{
  "num_hidden_layers": 9,
  "hidden_size": 192,
  "num_attention_heads": 3,
  "num_key_value_heads": 1,
  "head_dim": 64,
  "intermediate_size": 512,
  "vocab_size": 512,
  "hidden_act": "swiglu",
  "norm": "rmsnorm",
  "norm_place": "pre",
  "norm_eps": 1e-05,
  "positions": "rope",
  "rope_theta": 10000.0,
  "rope_fraction": 1.0,
  "qk_norm": false,
  "attn_scale": 0.125,
  "bias": "qkv",
  "tie_word_embeddings": true,
  "parallel_block": false,
  "init": "normal",
  "init_std_qkv": 0.0361,
  "init_std_o": 0.0,
  "init_std_up": 0.0361,
  "init_std_down": 0.0,
  "optimizer": "muon_variant",
  "learning_rate": 0.00736,
  "lr_mult_up": 1.45,
  "lr_mult_down": 1.5,
  "beta1": 0.95,
  "lr_head": 0.00541,
  "max_grad_norm": 2.0,
  "warmup_steps": 200,
  "schedule": "cos",
  "final_lr_fraction": 0.0,
  "batch_tokens": [16384, 32768, 49152],
  "max_seq_len": 512,
  "doc_mask": true,
  "train_tokens": 226600000,
  "max_steps": 7327,
  "dataset": "wikipedia_en"
}
Each number is 128 + 24 x the weight over its row's rms, rounded and kept within 0 to 255. Layers, rows and columns count from 0. Numbers have three digits each. The size before them is the row's rms in percent of the matrix's.

# layer 6 attention output, 192x192, rms 0.151, rows 103-136, columns 0-191
097:073110134114159140120109105123160120148085153136182100142148097161136129124117118124101139136122102148121103134167115103146140097119065079112135200125127116148161155141140108117128167139132111164113133133094133135112107113099105130117098091113150124168132117098098140125115143079132117097125154137111123157108107143154106175111136133078110111130110110097169141131135126132149091133109106121120157122091147154157166166136132089110100141131173115147187134164113113125135191142123133100147144114114103168123121140188155135118122155082130113137159140123105120155127102088132114137
094:103131123120125141174117154141141149070106183076124136116109088091087088160097089156138122090169113081151121070109165116122132105152115173141155154128117150140162176125119141078122110161166168142144172110156119171107134142152134155107105132136108136174128126128119126094150126082149105127138137129113132153126112142123115136107100083126126136122142127119111109117090112121131174073129152134096113152105113115134139140126105104116133139147105133133117115160142113145125125131162139124140147131108082150103088098100086139113146111106143153107106141125103134119110120151097073092
110:162153150147160126177096138091106135104115124110149092139145138135127160132101144133093154106085132158155158161118163123127132109117135148153133153132136104138129139158138156119160148139120150170133150120138141176137150149082109131083136101152135150104082144143140090134182139093117109085108102118136154132147108111112139099123115163158102119086134112146125138113134112119128115158163113127175120081101124131134116133131180173134137090145089138137169158113141172117113130140125171161106125111113130138159156085125115118088157122146147155108083084114148154130098100148163122184
098:119191109129130086117164132142133126109121144102083119125132125106108116114106102153120156115134143144118151091158156175146119117117133138096128125102126153145148136101136159078116141170135129126140176172149099099130109120151163143099128057116138141155126116147090106126072148087148105125163112129101146106160144135065122118117129095145141125098127127114170145124167165091125107138125143103084113112139148122120133108120095080095138107148098114096124120143134139151131128122121110070112124164137116156142135169109161116083154086144169120077117137107154109113089137118151120133
082:078091135140101111126147130153088142129202115128122122096071129139153136149138106174144113058118125116122123138155141143162091105129116108125099119108133160126136121111080119139147134147098151150122114108119154162114126138104124172121103113112082122172155103123110121094118167157123156120129131155145156140150119129099147118128119083160138136120111151119135100125125087084120123133105185147124137142100101102095142118165096162127099137112070140132123112067080143114153131136136100129114167118113150144110091146133131167105131130146148122098167103150154153148129151121115179135
088:137148128101114099115154109116116119133122146119086144120097146109119139105125089132095136102165113141097136135184102141127113105134142127163097152109129099100101083149086116135121134150143139140162141111121120120136107133119170133097157116135097118163042137138128098118109179107149162065126084173156101113153121147088099109129148142108148101130120133123182156102132136107093089079173145122090169111119093132136120135124096156148112126142136118146097121157131118161091127151126122081117196125113126141118156152178129115138099125117118132157119155144128123125139107119152118108
104:152113157149138152152149125161101163134116176153173115154124134131140065133161134117133201092142142167188142120093100136133137166086109106109122118136121112144108135138107158142162119126140143171133140128150098134099158157109147123142123081117145147121157142161162133174119108154135131140136108118109139118125134146176142132131145139158141134102128128090176045083085143128135181128132113121094128137156164157149106163097110138089114142120141125117137168139170147147123088158138112136098084143104125151115099133148142144166124114113125141147132142116136125111128105148103129112
108:087110116117138111130131139116146128133118093149131116099111205125108140145148133122194141132118120142108093172111100101120136131102112078168167129130135106089147138152124155133117133154130146133127119129126147117137165109112137122107132096121118121116121156108162160097140115150155093118072153121087110096174108163146120108111087125139109109124154112152151124091143109180160152061179147119149132160131113139137117078117144139119151095114146157123123168106146093130163161113142134121127133167164152131201100149159142102118161102124109142123134123164154143136146104100129139113
099:096083124138153110185128142117117164114114138124135141119123106121098138075151116157120128141168103099149111127095142142131152142137157142172109111124103146159121106138157146130151116159104125108111097123177114136151121159115136070095101115180116175156108126134106133159117105111112090178112134100119154133129136089128113095114122127133173140154138113138128083137096114142140170131128108123134139087123145115147142125096177181120144150154127122136117142136094103161144138133127086139150078126123102136153089127144089131106131152115105170115110110125105190166095123084149076139
096:083153118083163141108078134144101122132126099167124178130120120104127121113094107162116146122148140153138156150128131144161132130160174118143141146128113151046128167135113096123091138110136138142134138137116110125147085133104103120098127140137124107155118133114182100132109122104121089120127114159084114087121123099120099148147121096091160164103122117142160141096163143162132177135169155124132106151137119159111116117166142092084127142167145075133135147111134087129121127094161134145110113115173168084125074139153102118118147127122124124131124094137107098108103128153117171116
097:071139146085176132175153156096106173118122126155151113120134110072139155130145102147139165159094118147118123099126163097184124125117113166083109167108113123129137123099111131153123113123105114174144142141126124141125143099137094109148135147148153166113119130107134146101123123095099183118128111108118089125112111135149149122129138106083133155131110131141089124149141138147158131128161117114125127098037093126132117188168160156115138141109117165133120129117138168124116152096110094157131124129141134114095129111126161082091111161121125152132140114175130119102149140135154141161
093:145088074130129133136115169148125127121125127155120121107143162076140151170118104119153101129131121189132132142100172119154125121128125152132120140119111132179133138115132133126105127128145112168119132138120123144171112083082132156145138148111107137144102156118128141127117114144143161136074150120102137143146096112099122116120130140093152115129084098133148163135112105171114139148147103167150162098093108094155152139123124117127121139120133156170125123153123103196099149157120123165092154136135178124123126169091115093135125107181135080140119135141108149160069144169068104146
104:155116088127111137106130118108140191158101137127168137112160120106052153139111116094136118108102124124123050144127121098111153147138172127176119128095143088135155123116170101131097125136127111099116148143143143158136074113099133129124151096152130116163122146092166141105153135109138125107120141114146175128088157093131137132114126098097129107121110128119114157139113077126113175142145139126192106151132136149166153140091134095147111145142118136158144155127097131127129102089122109092128090118103126164136117142143117129161089165108122177161131149142143147158126116115097130151
102:155143152142139096141126115081141131160124100114162129131152147114154153109156168182105143109134083131113149125115137122081105102157131150141112166120143150110153080140154141099134137116125134122118113079134081100127126098126119113141128085116115143094096124122127151123111144094125154196123159101140160122112164176120135072170091127130142115129122115134141148137127164116141115112129095133116160124155151121158158116132120124128131089123166114163152102174113142138155135152112088088112097129126173106171135129137141143087099154135177136137183134137169124172165156141102119106
097:180134113170126082134104143089095102134135151115125125147141123123133186121111148164208097113103132123161112141160162110097139160090122134104157160131144125113131128124102130142142101112118113098099080122130114138174143122127119156154137150087144159131116182191145152158151125140150098121101145152150106153154154128137101155164157124123114114163088104141144109147089095146150135142111091118128154108142123148125131114139108110148100149111123111136126093153133100095115074129152114111104143100142116109119144061096153119137135101099130107160105144114153120091156152108117124119
094:155137147104172118125146150113160134069113118092086133111087133142099104135120140074144156097167160149139131095088119105131180120120138159121158158117151099123105139110128141159104100161170130120125172111184122170152138150129120120086147100130145127126115113116134096139137125150129097111148114109136124099146112113082144062097121118107108129092150127123095121138129146108141135121179128158139168099117119136109120107129160107114120174152111118143128125129123187070143112132132156112135164111127159151105110099130137163135096136143157165141104082098123169115126107108104115158
091:113121097101144119143095138121177108108083144112127142127085096156180119107081112089150089109162158124102141151143118101111107123114132122111133162121157097107094110130130126169128131131114123119091101097089161141127091092152117095110111158069135124114111105105147127125143123164139132108130117103116149105129078099120111105146126091125132107111108147121140169122119145164114140146168099193104139126107110128118128109135089155111148135116117136157092115073143128130146136056135120113132102141151140095079174155137140158136169091133116154135126110124127134172105110092107110131
103:101162141113127161139124105106170148153121179180112106093113144133158145105134146125103127147148098137101095101130143106108145094139120107085122176091110170136139104071096104088149145131113147160146140141104160083138160101159103077095151099101121146104183116110149157132095151108131136151110143167124126170164145139105103137127100134101135106129135115118139092133113112135113131074103129143111135131138116182129151137136127110138155097114191167129119092163155116118161166120095130130119134107156131149115129142100105129127133156121094163118134109170145134142130092118152129141
100:116156104129144061108103106104141121138148152142138146130114110162076133170122139098131144121134135128149146109131154135092161119102134125167115084148119165108131119132129150102135158118109119117164131101158156118131154118117116109137178137043130149117101151148123126149158159134148131088097095147112121139141134115110153072159117108110153116091112121193116163159135162115098106100174145114155151076146115142137109161139152150134125179060148105150137132123129111107134146116104102149135109137136117125143110129150181115113145145125137116153121072157154119131138135168132147148
113:086137145147097126146166177139130154047081139125108139127162097135112174105169130111155169108141133104154122137152104119136136104158137164142124139122165138124114140152123129126115143149102141132086119139097161148105100105087124098100151110141151150162133123193184129142133111111114122138167118112118126123124144115171124151116146151132113162147151133107120113127137114157138153148086173168155118150108116133089144191141163082099144136117119089162094117131094142121129085149108131113151157159120092110118131127151157098128136141169108140080126113122081123114130120135122132127
115:138177120133130138077120124066136139159119157130156102132142168072129131078155141133106119172108101144106157086131120083145153118134114109132138138141138156131106125151063130097140099099144106128148107146080126111128120122129120108107129151090133100134102131127132090124114197146119125114135122138148102139155127126120071122152143106091102142128153151153137167109175210130119161146142124154107124111164153101137120156159125145118128158125117138169098189143155125098094134112123114134127129100149116136131157165100135139145076143131142131114149135131124135102100125155150097134
103:132148138143136147113114179099113131143174161151123125134143138137132152104070161102170151106124107104099136145130082116105145147073149110105151152103161104099154099150113103119131139133156103190089113146119130149133138107115106130172111123125134114121146144137146130132119114136122126153109133143127119127127120135149148176144153156165154101110058124129125095135130113127142157154159105122111066185124147143145139139123197097116129152121163100140095131110173128108141124110120103097092093106149158102172129106106147158178178143157133122125119112138164105124115152155116118130
090:098124160155125147153142142125111116133124163112132127119120131119123135114108171137144110149124139085157156106145118128176105120164132152137176142162100160141141134136148097107093121154087106125161137127104175152109139139115140124107151105126097123098127131142124166110118153142094121120130123137124131138125143102144130143084147162106179117145124149131149092159165100124098142163104161099171119160130128162137117108099126096149136118082163102142115104140161136113068176096091162124121112081127115140116196147136074188134104082118082140118130160135137110132127088106113099146
107:128137117115122111149100138093106165112092094101090139068148095139122160156191165123152110150117149135141125129150078121141143123115166127126097097122198165126160134144135143105129146147122121075143095139093144160086102101117124101131108133146109133118133109129110126104167119109123138092133095128144063122090162126173107147116134136114110125141122156141081134163154132129089146140132155099152170130161129101162180142117147151165108120168173126131119119115118134125127112166126158145178168111153154120111107122148106107119098136132166128114114108163131131108143144121127157119
116:149098121144140118108111118096116173132138095144114104122091138079133158147161118138133107126098119130148160121092139122151117111135149169096110104128170159171129163138147116117134159117081101113118133111119111116124137109170138078146173145146139129121163103110174138120122163162092153122123103196037102147117175159147107155158110123132121138136167154148096133151115113111093148113145119129078147137143122120157121136139155134168110115120131155136136148150127085148166149098121105121118120100125136102152138134096099138133114123149117120117113123092103193096128148151121166111
104:131116127115099150124119178086126105097094138140103147146101111123101077128097174123112105153130166107151128117114091154156143116112126109097146093156079163115105163111126143115148117126125109126120158133133137107085086096193136162154137122109175119093132112115136132103154135127109162109151153167117111161109160128177123132151111096113081156145118158122111088104130132077094153093126137099130110122118155160093112136148163115117119163097123164123172158124140163086139160163143136108111104138080102136124170130138136106123106114159136136101095125131109117103120094120132136128
104:133132124159084142107121176125145100127096155150144144126102125148149092122180148119144111121147121154126092194108121104134109127114129136133121160154110123158117113104157102133168147141131143098132113154118117158121111159097130146147166156088155141151111109215107127143103117171126155085138086159165121117158130117087151098113168140164122112115107123098095133158100129128128130135091078147118118113105098143117131139127122132103102111103176147089127125143115082137138100156074132096104143147136103152120117135151143127122191131116139134119145178155157123120138106105160151145
098:159116104112109091151143138143117075161106174132122144133111116162114123111146144141081123123127129094120171133193131146134148108121123103081134139097125114166114111128112127123107170108108119134114086096168139157171119148142108158124116117140152100148132152134113125133114131114148151158152121098138131135100157119116125134094140089087077118118131134108121156139175097057124157121069125103149132105110118138135126087113114119132125106159116087130105142135139129167159161165109069147193110152109138129131092121153170132154128106114090153138131140171104144110129135167150132146
087:123157110168137166193116151156129135092118128141130133110130181140088122137093087168130121142142129101092089117107120119110172135090115106152117138148101118129133120149126121107114163133109095069127112103108148116124119126165132122136117117134088108153088110125141131121105137168087111164156134129160086116102131147121090155151132128129169107137173145163124169175143126159153118105135160143122140116122128142155104147112126155081128132139162115149148155136115117101118132143129151124114191142122105140057111092147148152161115108120176138125118107127119067121127106134136083092
102:149124127143110124148106132117118129136139122115086069146130130091144155125132114087121137136161184085146122108157133098151115121076147114128147096103118131121136098132115172120115127141161106142145146146170124148223158124134113116141135125092106118145080125161152141122149109125120146204109116144112097123099147096132137092175124149146139119084113115142154138148162129120073137153130108142148091118114143108113110110153147139173167151134103143152146101100120112138151145132090102094107113136130088137118131114164128163119123113134165163110139129095150157158068146138127110132
100:093139118141171130160132117070114143116116093102067138127184161156126124086151116148134121160142139102138097140069098117126118122166101165124134128113128165128123149160096110080094115154099107097110106125116117136133098137109113113121102107156151126143165092164195128111112137164150133094121142128158112166134124112151076136127112096127101148159130105165141110145156135142108104111165155111116107113109111138110162157174087174120111122166126096122145150125129125119105141141113120164156130128138154099148126102152090105098139135123140126116140098153104156121069106108127122134
102:140128101176098099142116075158100120170116151126102110127130104110125133144153176114134176113124150136131163098130093178129119130143127126104158126128168125090145142218108143098121096111089127179105121105163106116146139187160138129110145135135121121123136155136124113143130140127088116149159094110091138104182158109107106095143128125121115108124134097138161133095111105080108135115130051153130109115169172111121122111129126113112104098134135101109107098148140140133145126118157136128170115137145117131129130140121158141143152127124090100105153148112124076144164147152094120127
102:122094151136127122124144120063116109164093110135108096141135140191110127107112117145123139149115132115131163123137122141091119116106102129144087169163121104113117121136112147180138101114147093154154152152102150114095132100141135129117126084128139133103109119118094113128134120128121145120124149121132124135064098120143136127136101152117094127148115115103166117098138115102101116122155123172137071148133135157094165071089081126136137120121116151162144150132102175162126139148114163110100182096089149122160147121171157112100120090133085085123134123177105136145084167149138111115
106:109079107095125151163114136167116112115102142126141136136110115176132163095073127134150120144119182167117082114110145121165105140116126094078106145096138137110128139089115161143131114102140134111154089173128126137131139097126131148139132131154146134099099177159180098073167117069126141098132110118098124151110124161135145143127135126128109133130099107145094124143106126097125126141152149160141148150085118100135094080135171122132141132148105169121106122124132137110148188155113174159130139112110141091122143147103141141168091117111129158141146151133122081140106132177117121133